Weights of a small transformer language model.
Size: 6 heads of 64, vocabulary 2255.
Architecture: no biases in attention or MLP, untied embeddings.
Training: a variant of SOAP for these matrices, 1115M tokens.
Each number is 128 + 32 x the weight over its row's rms, rounded and kept within 0 to 255. Layers, rows and columns count from 0. Numbers have three digits each. The size before them is the row's rms in percent of the matrix's.

# layer 9 attention query, 384x384, rms 0.137, rows 306-319, columns 192-383
087:149152089118091134156110134146123091144144138116057099101148172115060126118136174112143144078105098128101127129087155099180127097091159114079163176189115068111135107198129125174108080180099150100174118123132097141109131146155088131120103146147150158134137097128094186160097150152146138134131130135131117182208226125094095141142087127084144090127161116166185153106126093178088145144154144080120125193095100145135191141113225052097128136204153176141121164185156076134113172205122175089133180106136122120160128155142135103152162121137149158117138072134143122129127157173164112122
085:148163144156117151080108116134118127108086120065134188174124157127106102138150143187169084112122122121133187113120125235055122147098084152087120139132129143148177136178136068137113135125080087132122091118097172172136137131127201142140153124116135113179153170146092164150076082117168146115066137122228125091150163119117094130111180110156110144152142106128105132150142152177147090120125192114075099159127097152154090150127100143099102104111162066152093133120119121137162103103109165111104103176117106095098153086112153078140107104107116108088134199178146131131174198123177157122
096:140083085087074103126110135163080048124059141038127111139139093077145170087161141179089125124140166147103115175185114089121086115155108105098129113140132117132204197178101142114145179164088129140098139073170198126156103116123099167110132105142150143149149150132111136142158114146120146190108119116152169080127110127116118131152157158177091109068109172108125145113159121066123124144137130121157144166097099118101108087135127131181118083070159182136115151099057159126202087181145160103126112118149191180117151213092122142079142160220156126114140142147130062161101124127133152117
094:199136159162136120099155177156112155138170179179081091187091129153161114146166132142153086122142139164114079181187120154171120140125144159124100118136162109130163128081132157127099114170101118103156160143124104167077132171123112116163120160105146095122112123089117092096142075130146120098111101156091163116125156146115146144164137161147117115140110150181128131179140053145107133172143138127163109155074169131130153113152151106126156193102097078174148075165118181111159105071121131151179128090132170161206104172135180142106116126141160080190085105126069124137172108117021113093
095:169151136104066153108158132120106076145071083157118087083100177142123181054045094171117136138185106153140128151127142120091179134125138123199122098149194144113151113060148098103103084164109163135111109130089136109164133090137169104157110065171092082146096094083161114111117131164141165158114134099150147102107111095099116086159119145144083149116100200103108143162101183127126165162086155150130133168108135153121121088147147157143104141113172136197095152136113128138154153128146126050152126164122169116101122138164149132110079203132153175137173156169165084185163141151166095109
091:169117136151081144101168083104153129139090113190050153118133089100103147164128161093139105141145130172147085129088080143133113159151097055138153151113089126134136102121125092153138134144170151086123121125158158124141153074088149131081134137187134096114138121136116117096154197147124111089146130122132137154042130106110132072130092089149033141112138128152125138130119207128142183150090070116155183125115051159154121175189174112182151167169129121108152182194083186116094107154092074087117116089112080100170107144094242179154143132121182175128132131064194091143066107116176098060
090:100088097137104167116163089183140180123113104116175148166150092099138163164110137112148152176141087165097157148141154095139114086109118132148092100077166070147115120155089127112134138134116154112084163167150168161109158079085089149143106117127107091158159156123122138094122187052083184115172147183075095117186134127134147092168147132118101148091079105104086120098173101138064153159135111116102047134104157181115081182105107147111135104100096099148102136127144078149124167188098142027127146201129192046103109185172127091149181066129093135160090110123136101100127177140145136138
083:102199143148106088183084174169163109176050172144107128121113087141156165100122148132129079203096136117093129143088184086111112173167090154140103094133157083131112123143087117107073082145064134120117123086096162110176135137118121131176088152173152163121171165079142088114096114157106099133139169122149141149085166045117118107140118132030110135167115104122176100134132119144117100126153084175151163206083116118125142161194092088095174116118154143113148101183128146109146093059120184163194164144127167088114126115098152121155097117115106121165148134134120113066086165146119106115
091:062100087146139115166152165082093133141197170163117101156136122144123148141097080060139159103128096156120150111147136107134117080102133120126136155070144106085131168098083106166178102127166120195158080158134114120090117130155119127079059115080194173149097206133066149133138114090118163156173137117120146091156146046121182121116125127138135116096137127073130141138102150106151140099117071172145131191205111056114153132123107105175119197153123133119134153183120118155119147134133162109136147106133113098145214163105110131108168121128193119201144067108111090133158186118123142118
094:160114166141139151116138164147139149062171159168139142151108188170130163122092116082122107123116112146142102134075103150155152162133122092135096060159121170104162130091110144073149131088112153144090094166117127141097111099152199103121156137152087151101092125112126181127094181123128185103161157192095115117138130199093115187084117118091141131108127104058155161113144198093177078105124114129148130102136148137109142113117134130141162147131159100105109111139112100091169106084163146120143106089086175085180138103041156103112098141088135100104107139075147141099120121102095144190
091:173179118102168072130162152085183090143162128128084140138068111121143131085120117073164132161123108115130152185135100093161115080170080120145114173163096142089153123119161135132109133091098087205105064080172137190149147108125178078120137108123076105166115152149169116154141117166098127163132150160108159174098147131123123146178157135127154128133154136099118156120098101116191111086160168125122087160176177070116208125135071071073114154122117151087143199133196145144169170127101133114144084134107115137122103164103118157133165114146080091097129089129193175090104123150158193164
088:180153160122118141172167126124133125152163114124102083148116095126148168083117159088121164097108100142075160195167061070088117179095110149113121166119111097129066139100159125130094181114137077092106135069098127122094108132163163124124149129145080133108152139163111090127084149064100172166081096104079130112133123110083093144042092112145073136070190146122171150117126135149123156079080106080135185098118195172137194129091128110062147120127039151105127117102115145153103175126062146144116062141101094152136112112119088135152145121108168085179120156091103133134135077182085075196
087:098172160181133145152154125117153115072074144168128141020100137171131139134135133119167199142096189169133162075147136167188112182119104129184137171141158137134137097080197100141077089071136123153130148080133082075117107155165118122162125134095140086129148099187155158104162146101113122133130142131149151169094151121080139070088144125113152088157062125073155178097135128109117077120164167161116102140100043089137087085123095127152161164097121174146100106096105107197140138163116142166106145149100126112126119141134126052118123163114130141125095083175103146112134167106127073113
092:085104091077127154107119154142082088147160119112168133124125141109140125136078132092193102098078179138144145097110096141136136161113135161097109163119086196111110176079107105123138133097142150117147106108122141119095074154064182135129132080162147135130144103130101139139121154085156087155173111057118139148119078138169146171176129098121112159104048163126128123119110157123210181113131047153082106179112116126100110113165143140129096096137115135146149149123079153121060156114125165153166082108114117130141092127097108123149161107153149151068153146118109135127159075182108108058
# layer 9 attention key, 384x384, rms 0.144, rows 306-319, columns 192-383
089:037118178136116142055138127153167083105120090111159116121126085063161138154122135132136132167156095115114149108131119147136136121117113127103105100123140099117086116126131175095097141148183122164081127115117153174090132125093072139138105176134047120134132103133120109133177152119189142051096200149081158139170070121147190151153136143094144122120087136102079208137108135143077154127104116118136079069151121147076096083116099125085160127127129095084143109129149154107093110066112105104136122167134201116109060109135159172154132154135101106131141122087140104157112135158103152119
089:089153172164139077184137117115170159112121126153128142089152098181170170132154088107114168076162167175103096113128113108158146131092206145084096105119173131171102193080130140128139079138154134095131178087124128040084093152153076159066105158144133173107122090147158121112128079144141133117126116092137107141137102121103120140072117133127086102115120149104071107104174147078111134156102092164143106145193120087155135119112107133176095158113121146070084199186146125156159064138143117114131165128139173091093128113193112128122118146139091100127134118196149156112099161131063079142
088:134141099108086168123113089113146179116130100167133157065111179118088082237065131107098093115130077126130106156092150089144139130162133087125119132122137120135097123091165086110098091118126130190111109163159070184146131108097128146086047159052070158143136165136147118076128102157139134082176120091139130117116179147097101156066165066109151159184166158090102077122165117125135095102094085124126134059112135111169131187080128134154121177134111101203082123153171070109110137144120152185143150158100075136142113065109141102109197100052117168074128093139129151113138128089099192104
092:065114088128141130171049116105163140087176145154186144088155160107105113158143200152083115115128117098166123063099099145164166099112142124160167172170136178105146142157135099130136138154120179152114150111147132178077145141119100134103091121130155113118140136133176118105096180117069180099143082096142119071121132157096124148119169104138173112146105092131172113149182134099123097094151109094019142136176117137138088059159161108190093064142078203082146156069125107116148134159118131129142115097155133145072148110182080106150166126105137170118165145101152091172104196061144145076
095:078131109124082143193120144148163123116178123079140162138150154107136079176196164073096097146084155125106139086163136174125114133171165118097127187107131130102119134170131129068184138154080120159201099126125162141090086175221091122082152206095135120137113136170116195099162111151160088064142151136152065155088209139167168078068144093124111095145131133164108095134175111134182156064154119109113120122144124095154161118072128141123060132163107126098086143151134133102075092173175147116132109065105152125116129127078108118134128108125149159141127092082116124128155087153147171120
089:104130152100123137176143197104109119094100143111137137130143110155181074144102102117145150124148098176171155145116161113131156125137132125115117153150171117105087144131123111130170133085152119128102138142110151143075139179157144089099129123138124100148139113105158129096108113190107098112109124112150113092144158137158143146115146164079126140104135100114162141136119081132101097147158125093071154119107192167103130091105066138116059140110139131141102114107132099183130163137116097123124107118122178117195131189164145119170143128117139164099124122115114188107188058139113150129
091:122215163143159084095153127075141108170207093129092149079163194130126111123108095133100116104139171100161105154130159161133126178132147164098136106112110169124142072144143095125139074135077168125129065143089100129129127181144140071164119129122189140065081175119140101119160116174203135108079125081142131122125154161112201143113109088159154100119136081110165130132056123099130110094186142154160206136117120085130087067105133112149131146185183167189110093162124164090105104127130097148143137106131119121173087130116136117182135201160108167114131114098098115190151148121137077144
084:186088151113104098116138198154177156135151047080130096140174117119116093112126132089181097129102128146105146093129101166155114138105156127030125126129103120093079127134183108089215154109181138178129093156160055100079112100124126147132119157155168155158101117135119177087193138124180126190108114165126088108157153101089135136149074128189187162134069143171157170109156147114126151163102143096148109142108098098088126078092095072129147163107129140185226126089148090182151119115141073128172118143123111119095095209106145140131143145128109158166191082134123120082143121122146108162
093:094157134079138091096091121133078160089123119073135077120131104098125082062142128160084139125170170081133118122176119104156145106148080130139105204172157088126121119148125151096116090131136163144133116146154105138178177150169115087141161118100057133139163051121156178082120179117121132170146092124113119114100134144148108168127190170145155179140113126177130179115082133151157131112133199164100174118112137195141215129141122107052162174123147138131133141141138195143204106101148114139128112107150060145075089130090082132070145168121124123041123136104138147142070053086089099143
088:113149103172076120095091139093132142174116080042126139086136125175181128137097115165132118148090087132104188071139156092127091107137109086174099157132144144144128114130140086174128101081115122026165114107074095127197126163122097112166082107192156131123106135087136063059177087127143097113151161110176149123117129097156141142188134109107121120114184119148134182174112124138114161144136142116168063170088071215088107120052131072122138105095133140124177150141128153148093152178163098134155095153145129084116077178137121165143138171174119059149123137163145123100158106153101121131
094:154168120116071181123098065145075123117082107139137120095162174098131134141103117115075101144133169170148085098157145176150090196158134124061132109149083112136114110149110098141146149143171137069114121145058125089084103051132098186071087158115111125145176115121082140127146101137159129097145145106156123092160160142134113136115113090157084142127201103123142125122182152129124146158101138092103139138072098128146193159092193150147129143174145129100140170147149090110082071102164094119153154089164146138068098105104109139125058134129132104155165123162149099105175167167134087117
086:139116120100134079161068135138139090161132095135143201128182159177089068158144163136101074165212168133156134124119146205166156095175110198132135108159176102177172109139117101084137094151113107129160098195097163091141139101110108073141099101136127134166161145118131120148156135111125143125129116139163090144149167156145149162172109108152104096168052129159093168118131123091146177133163124152143064121080099072139129134157162156131160086115181129130139114141105118073131130126109139105192113113149213156088157135142209136120131128164109127168126108160179161141136075112140163127
087:159186111098131102082114139096073119147060139133153099163107152111116142109154104162104125137113159140125149105105103097095152132126143133099165089160128123113145111157064160104115143204126123139142097160110180179098200148150160189103130089116096168129136124098090141053123093132161169072159114124163145176136140141146094124209095151130174198079100106176106080182143130123099196144114132078092126169147146140113164144120121124104046104144141163096052128147205169149169097103158074118144122150095120067140139079095169163101147125144165117133162184118167101139126162161066123077
090:151107147156136144054078151094160151076171127128043104123139145181186130146169144134116102106115134082119136170089166115088127162114154069165073114117175144146138196110231144133219121071152125113131105149113117153085139096143117131163142111107098073089107065143134111178118108150128126100099129175087141119075135085152150125110175115166154108101167104125154151138108135148113128132123143201177158129106146107169147151123093116138156135121083139126095115149126119113136114116142111109120174123098113103163076127081076150083062113113137132155081107147114143168119104094125126128
# layer 9 attention value, 384x384, rms 0.183, rows 256-258, columns 192-383
112:140127146123125098131126121107133195090193125049154118115037111152107105160104178108122121106148111138139148127131177114155126097124134100107147110158167103086118214135123159085161093144084076138153145168146147119074126169098133064107142125105118141163193100086081100117104107166157214161136146135180120113067129169130126074139088094165102097110172100175113100116166128095121158116147134114143088141144103158142135107169126164153097095151164123126149244112167145104173177185167123151126049122132079089140096153158154120154180150131142154131103104118124158111121144140081137144
117:075134147138142075096186089180143126158136067098135120145071148144160061149063164139120079165132082128134112168127092125154131092167175124150129082148114128146134145132120134091130150102134136153156165159165135102135101039158141135122124085163121133147135151088092113117189142114124111148157037086121102130124177176153180086161160107082147072132116183175103149061141159107118100121073128119141127154144100109174096173109153150082153129160175136129106125080124103122108155096088126153129046188179146088061084114084149132210162136106137092089131110087140062194142070110116117116
114:074097103165125132099151149097128151082174081100150121105060105150091163123119080157056145100178138067144110127147155088115115141134144087148144162166112109102125116111047137149104144183129066117075127114054152087229164177166136131137128123169065146124106206147138087148093110124112117142107142095103111124144142165131141100105157156114095104125113113151085102118140080149111105105216150173161156090097179109170134142084104116112109210112104180138148135187146169183085104089183136087185171138137145088108144182147111108142142119106142187163151105176131130091111102107132082137
# layer 9 attention output (transposed), 384x384, rms 0.171, rows 256-258, columns 192-383
110:146158126142107107087060101178160127121180178141128168118123138107143110172151114129106114109127186138124115101116115094147080058175189127144113134131127129082167159130150090095156148092135139065151160182108112170089141142091132096153139144121109149152111164101070061152167150130199156147147215097125116093131134135174215108144136084131134095071118077170123117088112142129104142038083077133163148133161122133102070113128096164163100168089156168126106185074136139134176169131108186121173085079120112062121095110141107129168174137145139172150118093083084133108139165092131109190
110:107165142177106118112166090190060125157149066155105125136148145118076109119050110090145134142184124184174151162120094138163125074114195112160153191128183172115129145147086146120140058109223096119204139095126105093114120133132085121135149129129129154156135122114114107149134095098150162111147090155109155106114168095099186126155135111094106099125107194119118142098153171079123065134109128100125140177099125116165087141135150156087139137162176139117097157118136123143110150141119184182086113152104169115122167119126151131151141159114105134174159156122107116110147130125127144157
106:164135118152147112098104087161114129105143075082161098093071097132105137136093149167116101122161126124100153155132126090118230100139145142133182164162127105092127116135083149164114175133143083095091107158123130135167132159101177141175094128185095157116107102101075135135128136104100115134075153121184174128112155121146167081080148117126158120100161127171076176138107132193137177127188134160109139084158107104162088069144125148106150132049135157157173126202150174134119123135118092130165082096129120161141063122157133079146157085141122088147148044173148174087135089133134089100